Weights of a small transformer language model.
Architecture: LayerNorm before each block, learned and rotary positions, biases.
Each number is 128 + 32 x the weight over its row's rms, rounded and kept within 0 to 255. Layers, rows and columns count from 0. The size above them is the row's rms in percent of the matrix's.

# layer 6 MLP up, 640x160, rms 0.228, rows 230-311, columns 80-119
size [105  71  99  90 106 112  91  93 102  90 113 110  78 116 102 100  89  98  81 120  92  79 103  80  99 108  86 101 110 117  85  92 106  92 123  97 106  98 114 105 113  90 104  95  83  88 102  99 101 103 109 109 105  94 114 101 112 115 107  93  74 104  92 106  96  98  79 102 111 112 105  99 104 112  63 100  96 112  98 105  94  97]
[[136 131  95 167 173 136 167  53  92 113 120 149 146 132 126 116 102 107 133  97 151 100 160 137 160 113 100 201 142 139  67 157 122 143 156 163 155 144 133 126]
 [ 98  72  67 139 140  90  79 123 117 173 121 159 101 100 109 138 148  98 137 120 140 159 152  78  88  88 161 116 186  80  87 147 103 132 115  94 190 179 147 178]
 [110 115 128  96 121  95 115  66 103 128 107 115 108 167 171 141 107 138 116 159 116 172 134 152  64  84 173 104 139  45 173 122 176  99  80  93 157 126 143 104]
 [115 126 135 106  47 106 136 124 107 148 131 167 173 115 116 162  93 147  88 104  95 128 158 126 173  88 114 111 158 117 133 155  84 135 166 185 150 103 136  81]
 [129 128 129 160 144  83 129 140 157 151 100  89 108 113  87 154 142 157  82 118  82 133 118 146 169 139 125 159 164  85  84 175 164 123 137 100 136 185 138 166]
 [152 150  89 195 112 102 138 140 149  45 114 149 112  86 158 148  70 134 172 130 141  97 113 129 118 171 143  91  72 114 144 128 189  72 153 168 168 144 108  91]
 [156 165 174 146 103 208 135 139 135 131  97 109 141  69  79 131 194 132 174 100 164 100 106 133 201  99 149 141 136  76  97 119 135 158 226 150 110 112 111 100]
 [148  90  82 107 152 167 147 118  83  76 171 132 109 158 126 115 125  88 116 165 136 127 143  93 108  41  95 123 113 117 144 112 133 132 116 102 125 159 140 100]
 [139 143 117 184 123 189 165  99 113 111 182 145 145  95 120 111 103 136 101 148 101 121 129 156 141 142 169 166 167  93 116 130 148 157 194  88 110 159 145 152]
 [ 82  87 144 161 145 112 123 155  81 137 139 180 112 149 172  80 126 103 105  89 128 188 158 103 124 135 115 130 144  96 157 148  90 144  83 108 177 129 105 216]
 [105  71  93 170 168  92 117  97 140 150  70 117  85 145 128 119 115 161 126 181 152 120 114 176 127 145 122 136 138 144 166  70 116 125 154  73 190  93 167 126]
 [127 102 134 161 136 113 135 179 104 131 124 152 160 143 145  76 103 121 160  67 114 102 160 101  99 142  88  99 115  98 168 124  84 121 166 122 142 108 147 132]
 [166 151 116 114 173 107 115  67 164 101 109 118 131 161  83 177  76 134 166  95 178  96 155  91 182 126 139 123 177  96  47 160 121 143 150  72 159 187 118 107]
 [197 180  62 136  94 166 107 139 122  88  97 126 123 137 119 177 126 122 157 112  58 113 102 113 137 107 151  96 122 120  78  99 142 158 158 106 118  76 128 145]
 [108  99 114  83 122 153  76 110 129  62 131  64 110 154 130 113 146 109  93 133 137 191 115 134 175 114 119 157  98  75 148 126  97 142 114 103 104  66 173 181]
 [128  74 115 104 150 159 120 172 177 142 143 147 134 182 151 101  83  97 133 145  70  94  66  64 123 121 164 167 118 131 133 130 157 115 120 175 176 161 133 144]
 [ 73 124  85 152 129 176 159 169 143 153  99 154 152  66 146 156 117 144 124 158 124 117  85 132 122 105 108 195 129  82 105 141  88 157  91  82  79 104  84 130]
 [ 34  76 108 138 138 115 106  92 122 115 139 148 123 100 143 137 105 138 130  96 110 157 120 147 124 139  89 124 149 103  79 157 110 161 166 187 143 128 130 157]
 [108 145 204  87  82 116  98 148  78 116 132  66 112 121 172 120 140 165 141 104 142 162 179 152 132  95 133 116 135 165 119 143  67 138 174 113  94 145 146  99]
 [150 115  91 102 148  95 100 148 158 120  80 146 125 118 177 193 206 172 130 146 140 103  83 168 144 136 102  91 156 124 185 197 208 122 120  77 104 153  79 148]
 [ 89 125  98 114 166 181 138 106 135 113 152 115  58 115 127 101 102 133 156 127 118 163 112 141 101 151 190 139 144 175  81 162  95 124 190 114 104  76 131 157]
 [168 161 158 137 102 152  94 131 154  93  85 193 165 131 111 133 125 196  96 154 182 177  89 161 150  59 126 141 152 101 121 164 110 106 144 121 120 116 130 119]
 [141 145 141 157 140  83 109  97 180 135 174 180 113  98 114 137 144  99 138  75 182  99 127 122  74 129 177 136 135  92 145 120 172 101 108 132 114 132  97  87]
 [142 155 122 145 133 135  83  91 122 122 117 213  41 119 173 154 120 133 130 120  91 131  88 117 118 169 175  97 107  80 137 102 111 139 162 149 113 103 150 123]
 [135 118 157 132 129 135 109 141 156 133 159 130 140 192 161 172 137 148 163 174 122 226 182  95 153 182 106  98 102  67 106 129 135 127 138 168  75 147 168 114]
 [113 101 172 152 132 126 143 109 165 150 119 105 132 123 108 130  99  77 108 120 140 136 149 107  55  80  56 112  72 115 122 132 101 102 126 186 184 121 158 166]
 [109 190 124  86 105  94 155  75 138 140 142  64 105 124 140 164 137 109 170 117 118  85 205 140 143 137 165 102 102 116 128  77 108  53 186 147 138 120 133 129]
 [161 112 150  88 130 167 151 145 117 101 193  80 153 115  82 216 134 123 130 106 121 145 126  89 132 105 105 178 101 179 107 118 124 206 146 138 110  99 113  89]
 [100 106 146 115 175  83 131 120 126 140 149 210 115 138 116 103 137 130 128 153 107 155 117 118 154 139 187 142 182 134 105 129 129 115  85 154  72 130 122 118]
 [130 105  75 126 139 118 113 151 107 138 175 155 100 124 131 137  88 113 147 206 191  74 183 142 159  82 102 135  75 148  91  82 137 126 144 156 113 119  79 135]
 [171 140 145 123  70 137  45 135 110 126 106 157 131 187 176  57  92 130 154  61 108 179 152 140 138 166 171 170 162 167 140 162  98 182 121  54  84 131 119 136]
 [126  80 148 149 140 149 127 184 155 109 117 160 132  79  86 115 142  73  98 122 139  61 120  52 103 142  66 151 143  99 110 141  74 138 106 140  97 118 142 137]
 [107 112 108  91  73 133 131 147 123 138 135 112  73 126 137 140 158 148  97 116 118 154 185 175 167 156 198 115  96 105 112  94 118 165 136 118 183 144 148 145]
 [124 149 152  72 110 205 144 136 179 159 198  97 126  98 125 169 123 128  69 111 126 148 175 119 147 161 154 104 106  87 166  98 120 166 164 139  87 118 172 178]
 [133 125 101 126 132 147 119 192 180 103 134 113 115 121 146 126 107 179 122 141 208 154  86 214  94 115 189 137 141  52 174 115 171  89 141  67 123  81 111 187]
 [102 148  96  34 103 155 163 172 137 152 131 186  98  99 125 123 120 122 158 159 151  70  91 120 103 160  90 136 135  69  89 125  81  93 152 115 149 152 134  99]
 [181 177 135 127 127 171 133 136 176  95  94 199  89 107  75 160  99  87 159  28 133 104 129 117 110 140 185 151 123 190  97 155 127 133 145 106 158  95 105 130]
 [148  96 126 135 163 115 124 124 195 111  93 110 116 159 107  95 147  68 122 153 193 176 132 143 170 141 155 168 151 122 138 102 125 146 138 146 217 117 149 151]
 [142 102 163 153 143 141 157  75 119 121  96 162  93  93 104 148 111 175 123 157  70 148  83 187 161 135 123 134 167 115 162 161 114 143 165 112 133 108 139 114]
 [147  86 177 152 118 148 121 116 159 154 108 146  94 105 181 103 103 170 121 138  74 120 162 176 175  89  73 127 103 118  55  63 108 122 151 197 154 126 120 150]
 [115 151  90 141  80 173 155 121 148 121 187 145 119 164 117 140 116 156  75 144 177 150 100 147  78 214 107 130  90 139 123 154 172 173 172 144 198 163 156 103]
 [146 121 171 117 146 133  86  86  83 127 148 174 121 149 144 113  91 138 133 119 134 126  80 102 115 188 129  82 180  90 160 148  83  49 153  87  95 163 137 141]
 [111 122 123 119 111 154 187 166  76 146 139 110 154 180 144 182  46 131 113  93 114 122 167 160  49  91 108 179 130 122  85 112 157 123 135 114 122 153 146 118]
 [179 132 119 124 111 109 130 132 178 110 167 127  64 160 153 136 157 137  94  66 166  99 140 143 153 154 139 147 133 160 152 121 134  99 137  10 112 113  99 139]
 [102  64 144 102  89 159 148 128 157 153 102 104 137 136  84 131 113 150 216 114 170 130 158 203 134 116 133 177 168 134 140 180 148 116 162 116 170 122 112  98]
 [137  86 158  83 161  84 141 156 145 115 113 120 126 169 107  82 121 135 173 100 152 113 113 135  95 144 124 135 108 117 127 172 243  94 117 126 110 124 137 136]
 [113  93 125 164 155 113 133 104 116 146 122 124  94 113 142 104  94 154 153 153 139  99 121 101 129 129 134 132 168 114 148 110 105 121  54 150 117  80 148 137]
 [168 171 173 124 119 156  91 175 141 155 154 149 103 119 175 141 142  97 106 137  86 114  94  77 106  51 208 138 169  58 106 110 108  90 163 131 187 114  91 111]
 [167 112 137 161 155 131 161  85 153 114 155 133 184 166  81 110 200 102 111 127 142 131 119 106 141 146 139 119 133 120 127 138 146 146 150 167  95 138  75 130]
 [164 154  55 119 142 115  72 124  95  84 156 140  99 109 184 106 130 125  86 126  82 116 118 139 103 103 182 102 174 159 115  84 104 166 144 121 144 114  32 112]
 [138 113 122 158 131 132 140 132 157 100  88 147 138 110 104  83 130  79 110 141 153 122  78 191 119 129 108 126 137  42 130 103 200  46 110 111  80 142 126 178]
 [ 97 145 109 133 105  84 125 165 136 116 145 120 148 127 124 132  68 119  75 127 151 128 114 128 137  89 109 144  91 147 120  82 135 106 182 124 131 130  77 125]
 [102 101 159 128 157 187 131 178 135 144 128 127 112 135 182 135 161 142 198 109 161 107 119 113 148  98 176 128 210 134  87 110  76  74 168 163  94 163 165 163]
 [113 128 158  94 162 128 112 121 115 156 157 139 162 190 167 147 190 130 100 157 146  85  63  93  86  95  82 108 166 103 135 106 116 121 118 130 107 131 162 115]
 [ 84 140 137 190 117 191 124  57 161 107 125 148 171 120 155 131  88 125 150 189 155 122 150 126  76 118 116 202  53 106 133 117  91  83 142 130 118 110 122  98]
 [ 97 104  90 171 111 171 152 144 139 156 105 137 150 169 176  65 157  97 156 128  89  70 114 193 144 168 155 150 138 220  60 143 139 100 140 152 111 156  85 165]
 [ 82 119 137 157 128 143 157 110 128 150 116 132 151 135 120 144 162 157 104  70 165  87 175 136 152 188 134 103 116 123 119  96  61 159 116 101 110  59  83 141]
 [ 98 156 102 116 175 163  94 140  94 121 166 141 107 170 128 127  54 139 167 119 137 176 167 135 144 140  90 114 177 138 105 147 103  90 115 152 173 130 132 162]
 [161 110 100 143 161  98 136 107 172  96 126  76 147  97  75 142  82 174 141 126 125 152 163 168  90 151 137 185 170 107 132 149  98 121  87 138 127 135 124 146]
 [127 132 156 129 101  22 113 132 117  83  81 139 178  82 167 143 150 111 162 109  88 154 128 138 165 151  95 130 136 134  87 131 120 159 109 115 137 131 139 145]
 [112 129 125 150 141 138 131 117 136 118  90 145  55 164 149 151 120  65 158 160 116 179 117 141 118 129 163 151 126 102  99 147 111 152 152 135  99 147  93 164]
 [181 107 151 145 163  74 102 170 153 139 164 122 108 155 174  95 101 139 152 114 116 161 138 192 110  94 107 100 207  98 140 103  35 110 175 113 101  95 108 128]
 [ 82 151 170  86 164 192  34 170 131 114  93 115 117 176 168 142 120 154 146 146 121 102 134 115 123  88  82 147 111 144 195 128 207  75 114 116 181 134 140 103]
 [102 118 107 160 152 109 106  81 130 126  79  97 144 137 159 111 121 109 123 150 107  60 120 126 195 168 113 155  78 151 167  68  83 175  68  92 155 100  96 134]
 [147 170 136 133  51 111 135  98  78 100  92 105 101 115 138  77 113  93 106 124 119 115 104 171 161  77 144 165 108 158 105 118 146  82 160 104 169 158 112 161]
 [126 147  99 142 146 166 147 139 137  80  73  75  90 153 128 108 131 119 110 183 133  99  77 135 117 188 123  95  62 108 151 117 112 179  86 106 120  85  90 140]
 [ 84 142 153 113 165  79 167 145 102 156 113 107 113  88 205 127  73 131 162 144 135 129  89 112 108  81 135 157 117 126 187 126 161 121 171 171 133 122 122 139]
 [158 117  95 161 100 155 105  88 129  97 156 136  79 122 139 147 143 136 144 138 149 142 143 179 145 116  97  73 150 195  91 108 132 113 115 135 140 153  95 125]
 [136 130 127 170  76 121 131 166  80 151  67 143 127 147 134 101  93 155 151 136 101 131 103 198 128  91 137  87 182 172 157 142 103  93 123 144 143 155 157  94]
 [158 125  87 192 156 119  90 145 169 139 145 138 129 141 161 139 117 145 102 116 114 143 159 159 154 139 141 166 102 107 110  72 113  52 160  69 121  80 153 144]
 [ 66  91 172 124 103 124 152 131 107  80 119  77 168 125 143 110 120 136 163 145 166 101 107 142 150 143  74  83 106  84 131 137 206 139 158 105 140  90 151  95]
 [ 39  87 105 190 174 131 146  64 125 131 185 149 160 176 176 127 100 145 160 115 140 147  96 144  77 115 157 104 128  84 158 123 149 125 107 109 136  71 120 155]
 [101 151 146 127 119 145 193 109 189  99 138 121  40 133  79 196  62 115 101 164 165 127  95 185 139  79 183 112 136 120 111 111 116 135 114 127 131  77 164 182]
 [122 154 162 127 114 117 161  67 155 101  72 107  95  89 108 122 147 171 154 108  90 123 145 142 155 126 188 165 124 126 133  87 101 132 122 188 131 183 111 130]
 [109 135  95 145 114 144 106  95 130 211 145 135  56 166 149 126  94 140 154  87 145 127 183 110 112 132 151 108 138 103 176 137 184 125  70  42 155 151 139 141]
 [ 82 182 161 190 188 155 110 163 197  86 118 125 114 105 137 191 132 172 117 143 156 108 130 113 123 140 156 142 103 140 124 133 126 121 117 116 156 122  91 101]
 [146 113 173 122  80 164 165  98 143 167  82  86  99 182 144 131  99  98  96 136 130 147 123 125 133 136 109 126 154 149 124 147  96 132 158  61 171 160  41 123]
 [110 127 122 225 102 174 114  79 137 146 148 159 114  94 144 102 117 129  99 151 182 206 147 120  58 124 138 104 158 117  95 157  85  91  66 126 156  52  87 138]
 [137  99 100 121 120  90 121 145 147 134 167 147 141 136  65 145  87 135  88 139 168 108 165 160 148  73 130 137 145 125 181 154 138 153 108 191 151 135 194  94]
 [ 63  72 138  49 125 132 148 133 134  90  66 152 147  73 104 152  96 156  97  85 146 135 130 154 174  95 181 145 162 126 170 161 175  96 110 138 123 128  64  83]
 [178  90 103 101 155 139 189 100 127 203  80 183 145 128 147 111 144 125  81 155 135 109  78 122 132 169  71  86 139 112 123 110 124 135 130  83 139 151 126  71]
 [136 125 153 140 122 108  76 120 117 113 115 108 157 144 109 102 134 152 165 175 105 159 173 134 143 126 148 108 142 146  94  72 142 122 168 197 112 107  66 183]]
# layer 6 MLP down (transposed), 640x160, rms 0.0653, rows 230-310, columns 80-119
size [105  73 102  82 104 104  92  88 101 106 106 101  80 115 114 105  84  98  81 104  87  78 102  76 108 108  87 103 102 120  84  96 107  91 114  92 104 108 107  98 113  93  94 109  96  87  96  99  92  99 103 108 104  93 119  96 108 112 100  95  78 101  90 108  98  97  77 111 117 124 107 100 103 102  67 121 104 113  96 121  99]
[[100 168 174 122  53 109  74 202 197  88  77 109  89  92 174 100 130 144  95 159  98 105 148 128  92 131 175  48  79 124 170  95  88 162 115 131 106 135 113 146]
 [151 119 120 137 104  95 139 141 136 139 132 130 166 121 112 158 102 109  73 100 162 171 100 168 112 170 103 150 158 150 131 133 120 114  80 113  78 124 116 154]
 [121 121 169 139 143  97 118 137 149 132 171  83  88  76 164 165 162 164 125  95 176 102 159  80  20 139 109 140 115 123 124 164 155 128 138 102 101 132 123 139]
 [166 185 123 142 137 125 133 142 182 170 148  82 144 188 122 130 128 143 111 139 162 103 137  80 111 149 150 126  92  50 119  66 146 193 147  62 171 142 147 122]
 [135 152 141 119 168 135 126 109 159  62 126 135 127  85 143  96  86 145 160  82 143  84 153 134 133 199 174 118 111 148 121  47 146 123 119 181 143  95  81 183]
 [137 128 146 115  67  83 164  96 132 112  91 148 163  77  83 172 114 127 187 184  95 146 227  98 139 134 113 159 179 113 122 144 151 153 116  55 109 165 132 163]
 [ 85 152 129 142  94 137  91 139 151 103 132 174 145 136 172 147 145 144 188  61 108 211 105  81  92 135 172 132 144 161  79 144 128 156 117 104 145 106 134  95]
 [126 103 200 156 127 135 130 105 135 179  78  88 139 137 202 135 127 160  88  98 116 109 185 151 107 128 133 135 153 105 117 133  69  49 110 176 103  86  95 203]
 [ 90 123  88 167 160  53 129 103 160 185  73 150 130  96 184 118 160 164  84 143  91  98 124  87 151 143 133 137 108 175 143 128 134 105 137  95 169 157 139 152]
 [171 166 172  94  92 147 138 114 114 168 109  82 108 108 123 139 121 131 122 167 115 141 155 170 153 125 149 107 111 112 119 103  72 110 126 166  96 130 128  26]
 [172 184 184 146 126 130 174 120  84 175  65 130 115 130 132  98 150 104 147 140 110 128 139  99 145 129  86 146 149 161  58 123  86 109  86 154  92 188 133  71]
 [105 113 105 156  99 184 108 132 103 116 152 125  58 159 142 145 124 152 116 168 146 132 141 125 143 114 120 149 133  99  75  97 135  92 142 154 140 172 108 199]
 [ 66  64 130  94 131  86 135 183  75 166 144 174  71 127 121 162 181  96  88 125  85 152 130  99 108 106  77  88  71 175 133 147 134 149 132 139  89  95 138 138]
 [153  79  69  82 121 122 127 142 129 183 119 128  93 127 123 126  91 109  88 150 179  87 125 144 155  92 139 108  88 140 162 135  92 128  49 192 141 165 115 158]
 [122  95  53 137  96 110 141 173 135 150 101 199 139 142 110 138  72 159 175 177 126  86 164 103 124  70 132 105 186 124 141 156 153 124 158 144 108 182 133 132]
 [ 80 149 120 179  79 129 101 108 104 115  94  70 157  71 113 153 159 112 123 136 210 150 192 150 108 147 112 127 107 170 132 137 114 120 139 105  97 105 150 147]
 [ 96 161 181 127 131 128  62 110 104 164 135 159 110 110  78 180 132 119 114 177 147 114 187 171 156 146  97 181 144  69 150 109 114 150 160 135 108 161 123 124]
 [177 150  77 126 110 113 170 140 111  59 178  90  88 136 109  88 138 134 148 116 117 122 150 108 147 154 170 100 155 128 172 102 107 149 103 107 153 130 113 128]
 [152 137 116 117 116 171 162 164  51 119  85 143 137 114 113 112  85  67 157 111  98 145 168 121 120 162 152 124 144  98 107 200 104 114 132 161 137  95 112 149]
 [196 129 195 113  73 113  99 107 127 197 128 132 103 155  94 113 152 143 137 125 123 171 130 122 149 141 144 157 112 126 170 138  84 133 140  51 150  94 192 153]
 [155 137 135 114 109  99  70 106  85 173 166 122 137 159 144 174 185 165 105 146 146 131 102 156 118 170  84 140 154  64 178 147 153 160  81 104 140  98 165 129]
 [ 73 124 142 118 140 112 166 158 104 118 142 167 161 116 119 101  91 145 172 165  69  92 146 149 110 154 114 110 125 111 107 142 126 140 166 149  93 135 130  91]
 [142 120 137 128 137 139 109 174  91 155 152 138 116 100 160 150 145 193  63 143  67 104 109 139 163 128 122 186 147 108  99  86  90  89 130 106 139 151 104 172]
 [164  81 130  62 126 128 187  94 124  89  99  78 151 107  61 114 133 201  94  81 187 187 124 150 109 168 119 140 160 127  95 113 155 129  81 105 121 162 135 134]
 [ 97 147  94 121 149 131 129 133  77 136  96 144 113  80  97  78 112 152  92  92 138  47 106 176 161  78 141 104 149 151 164 130 106 157  82 141 131 124 112 125]
 [151 139  68 116 196 117 160 173 159 139 178 122 160  99 143 124 172 128 191  91  87 157  72  96 165 166 206 153 127 164  84 130 166 127 131 156  96 132 126 112]
 [129  82 127 107 116 126 152 164 161 172 143 159 143 152 133 130 112 150 132  97 152 130 147 136  98 126 133 135 136 100 148 158  88  88  94 140  64 112 119 128]
 [ 88 153 150 121  96  79  48 119 119 216  96 131  84 138 164 125  75  75 142 150 137 113 133 137 128 141  86  89 126  99 151  89 150  96 151 138 100 148 129 124]
 [125 131 108  94 174 134 134 128 128 127 113 112 203  98 151 161  59 115 169 135 126 122 129 113  80 121 186 157 118 129 151  81  94 114 120  94 121 136 117 158]
 [ 96 126 158 137 117 103 181 122 154 221  95 140 178 130 149 197 132 165 116  94 136 169  80  91  75 160 139  71 130  85 159 139 161 117 119 131 154 126 161  97]
 [ 67 132 117 162 216 166 118 147 119 125 146 161 130  91  94 191 124 129 116 169 188 115 115 101 143 143 110  84 110  85  92 101 149  96 131 162 128  93 139 152]
 [126 140 150 142 148 134  99  83  76 101 124 132  91 163 162 141 153 162 158 102  78 184 110  55 126 103 140 131 149 100 133 114 155  93 175 124 181 176 140 138]
 [ 98 129 166 119 127 117 146  47 116 113 103 125 155 102 131 167  82  97 123 134 126 131  73 121 117 101 120 132 110  93 129  75 119 144 168  66 119  92  97 136]
 [135 136 109 143 147 151  82 121 137 123 151 149 121 139 140 117 105 147  91 182 132 105  72 176 122  69 175 109  99 117 159 113 126 101 149  67 179 204 121 120]
 [ 89 101 136 168 129  97 156 127  60  93 124  79 160 164 123 111 161 160 158 119  74 137 158  88 123 101 118 116 153 124 143 147 120 106 108  89 160 108  94  95]
 [141 106 126 170 158 169 156 160  65 131  78 140  85 162 180 137  81 130 119 100 120 148 140 139 161  67 163  73  97 183 160 109 150 153 125  98 104 154  74 129]
 [ 92 104 145 142  85 131 143 150 109 239  85 146 110 164 143  51 157 169 111 111 105 149 120 100 157 107 136 160 179 122 169  73  64 102 138 117 118 109 116 145]
 [110 176 103 114  98 136  97  88  83 182 128 135 152  98  98 127 140 184 115 132  78  98 102 150  86 106 140 107  89 157 133 120 156 127  80  90  88 154 124 131]
 [207 113 156 145  79 103  90 134 108 130 178 120  95  83 108 107 188 111 148 119 155 134 107 164 127  95 116 144 115 121 109  77 111 223 134  91 136 119 131  97]
 [156 143 128 157 117 113 183 169 145  83 177 137 120  80 102 170 106 108 117 143 161 140 123  75  72 157 115 137 170 178 121 109 148 154 140 168 110 157 133 108]
 [157 122 150 111 147 117  78 144 144 142  93 174 112 154  70 122 127  90 177 154 104 126 162  94 110  80 144 143 119 114 131 109 100 138  97  89  48  85  85 166]
 [114 101 103 104 122 141 139 133 187 113 174 122 165 151 117 121 108 130 141 110 122 111 165  91 114 118 118 207  81 129 170 162 147 159  82  58 120  92 106 124]
 [118 107 140  61 143 122 114 124 161 182 123 103  72 120 130 166 138 173  67 117 102 115 119 111 169 154 185  62 136 114 157 153 163 153 149 142 111 104 135 149]
 [107  82 129 151 148 115  59 111 118  66 166 143 132 108 127 129 123 163 114 104 129 122 128 140 170 115 180 138  71 115 158 125 118 140 163  39 137 102  83 127]
 [131 106 132 110 210 122 161  68 138 164 115 122 131 102 136  83 158 140 106 140  68 134 111 187  83 177 119 121  97  97 156  79 151 197 112 103 147 129 178 154]
 [159 126 118 131 142  78 105 107 132 129 144 127 114  81 140 164 146 146 137  92  58 163 120  80 162 103 138  98 190 159 144  84 101 178 117 119 154 125 150 125]
 [148  87 120 154 114 154 170 133 119 166  71  35 106 168 152 115 142 103 111 158 139 118 156 138 143 117 121 138 119 119 113  80 110 113 120 155 187 168 119 177]
 [103  69 167 164 100  77 137 113 127 158  70 130 139 175  98 144 100 140 105 152 162 142 146 158 173 184  74 117 118 134  99 114 145 118 153 146 111 137 156  97]
 [ 94 162  59 171 106 164 128 130 128 130 137 141 152  83 109 102 121 123 160 148 108 125 119 102 133  92  93  88 221 141 165 134 120 117 124 137 129 127 175 111]
 [ 76  87 122 102 200 140 152 145 142 150 136 130 158  76 128 160 148 149 144 138 146  94 122 152 104 133  77 113 137  37 104  51 177 142 100 155 111 147  96 137]
 [ 87 108 146 139  92 176 160 110 149  98 132  89 109 148 107 127  94 169 107 126  45 119 134 156 133 138  72 121 138  85 136 188  76 133 102  51 134 141  88 157]
 [155 189 182  76 115 160 109 130 170 130 118 176 143 158 129 127 167 185 153 127 157 138 177 183 105  88  94 168 174 135 141 237  78 175 132 126 120 113 109 113]
 [125 118 165 152 122 119 141 106 146 167 111 115 179 149 112 137  95  46  59  96 123 123 144 138  91  97 155 132 139 132 140 135 131 119 129 183 127 139 150  88]
 [146 120 136 126  86  81 128 188  89  95 158 156 129 103 143 122 114 115 152 112 146 182 117 144 129 172  89 123 122 136 155 122 149 125 163 102 108 123  87 133]
 [189 168 106 109 136 119  86 161 112  71 113 127  90 139  86  97 180 103 119 130 102 106 125 153 163 174  98 141 192 146 106 107 151 102 126 184 122 152 142 150]
 [ 89 155 140  94 159 161 103 124 106 102 105 121 160 134  93  90 141  54  90 187 139 124  63 192 157  80 138 115 132 107 137  66 206  88  83 114 146 172  98 145]
 [133 136 139 153 166 111 128 106  97  76 135 108  84 149 137 107 122 130 134 109  67 210 107 102 137  86 136 150 157 164 154 131 142  90 122 147 170 145 149 147]
 [ 75 134 113 145  78  98 126  70 123 169  92 116  97 110 114 127 151 115  94 124 155 134 100 187  29 115 142 106  57  83 131 154 133 117 118  66 146 140 162 138]
 [114 129 161 117 159 130 129 136  84 110 150 167  90 135 139 155 131 114  90 119 195 173  80  85 103 109  88  96  90 154 143 121 120 159 146 106 137 116  93 107]
 [146  78  93 103 144 129 124 110 112 159 123 126 173 203 169 120 147 121  87 145 153 120 161 100 105  38 116  81 175 183 165 171 103 125 157  75 150  96 145 107]
 [156 148 108 171 155  93  85 126  93  86 129 175 110  99 136  65 160 163  76 103 134 145 134 128 127 107 121 105 144 146 132 124 109 105 108 146 221  91 164  74]
 [100 181 132 150 145 127 190 126 115 142  94 167  51 100 170 115 111 130 117 133 101 131  96  98  99 103 103 131  86 161 140  99 121 132 103 102 137  69 118  95]
 [121 124  68 139 144 115 177  55 127 152 148 126 172  65  76 202 105 118 163 173 123 106  99 142 178 204 156 114 104 109  89 103  80 126 145  50 105 154  70 184]
 [176 133 124 101  90 111 120 113 161 222 145 112 112 171 164 144 114 145 168  96 159 129 180 128 194  97 121 135 174 159 123 131 122  91 135 148 162 147 165 134]
 [177 126 203  85 144 134 143 156 175 110 125 156 151 164 161 138 124 121  99  63 119  67  88 131 105 133 145 134 110 119  74 124 119 160  83 137 157 162 102 140]
 [148  90 134 164 148 114 111 139  68  62 146 127 162 101 102 185 130 145 149 156 147 152 115 120 146 144 133 159  86 180  63 101 123 174 123 107 124  83 124 119]
 [143 100  67 149 178 170 132 163 110 129 118 168 194 124 158  93 114  71 108 167  86 155 136  76 158 164 159  86 132 119 105 169 148 153 108 109 118 200 130 122]
 [140  92 100 115 107 128 170 151 120 123  99 148 127 132  22 124 102  84 137  99  58 128 109  88 121 158 138 125  94  69 142 118 125 139  99 113  96 115 134 140]
 [128 124 172 142 128  94 149 130 129 109  68  82  95 145 169 123 137  83 159  93 149 135 135 128  94  92 155 144 174 148 137 108 161 127  69 185 126 132 185  97]
 [144  67 139 178 132 109 127 102 120  68 138 154 130 143 170  93 112 196 159  93 101 129 229  99 175 108 113 123 135 152  57  63 117 100 152 146 170 186 135 157]
 [121 106  73 170 191 134 133 115 137  68 146 121  66  80 125 122 165 167  87 187  97 135 165 105 164 146 170  92 111 164 118 130  51 158 137 157 132 108 132 125]
 [152 140 148 117 127 111 141 176 101 133  76 136  62 113 118 103 154 127 110 153 132 125 110 143 184 166 107 143 146 150  61 169 171  99 134 141  66 191 136  96]
 [103 125 163 126  84 159 165 194 124 105  93 108 177 198 119 174 203 151 144 140 130 184 127 138 106 170 100 118 145 145 118  94 149  71 102 113 156 127 135  48]
 [ 78 105 140  89 116 138 167 118 110 145 128 103 173 118  72 158 131  43 119 113 124 141  71 112  92 180 107 137 125  92 219 171 120 145 129  86 113 124 153 164]
 [121 179 141  93 149  88 130 149 112 130  85 115 152 133 122 127 164 165 101 130 161 135 156 134 127 140 124  88 105 156 147 115  59 148 109 134 174 183 172 148]
 [186 114 117 138  83 111 191 127  52 209 147 141 121 134 180  64  74 119 130 125 110 104 136 190 136 105  92  95 131 126 123 127 161 126  99 107 110 130 125 162]
 [118 178 130  23  95 170 177  86 179 114 113 116  95 149 136  89 104 148  97 106  96  92 156  92  85 174 107 121 132 133 177 134 135 125 122  65 155 158 117 109]
 [122 131  80  88 157 106 140 164 158 165 123 120 158  96 162 122 147 131 100 129  81  80  92 123 211 148 127 143 119 140 160 153 142 179 123 129 147 175 120 109]
 [179 130  51 152 172 123 121 121 101 138 113 115 129 164 139 126 138 133 167 107  88 102 122  98 105 142 117 146 102 140  64 117 128 154  72 124 167 163 112 131]
 [175 160 128 124 150 124 149 104 108 131 156  17 137 106 125  95 129 162 113 153 146 173 165 107  66 157 147 123 157 135 138 159 139 128 110 128 113 113 148 145]
 [116 172 168 172  83 147  84 108 129 118 151 128  79 128  72 141 104 112 119 145  83 104 186 112 164 116 149 135 109 156 165 159 115 170 135 126  85 128  89 124]]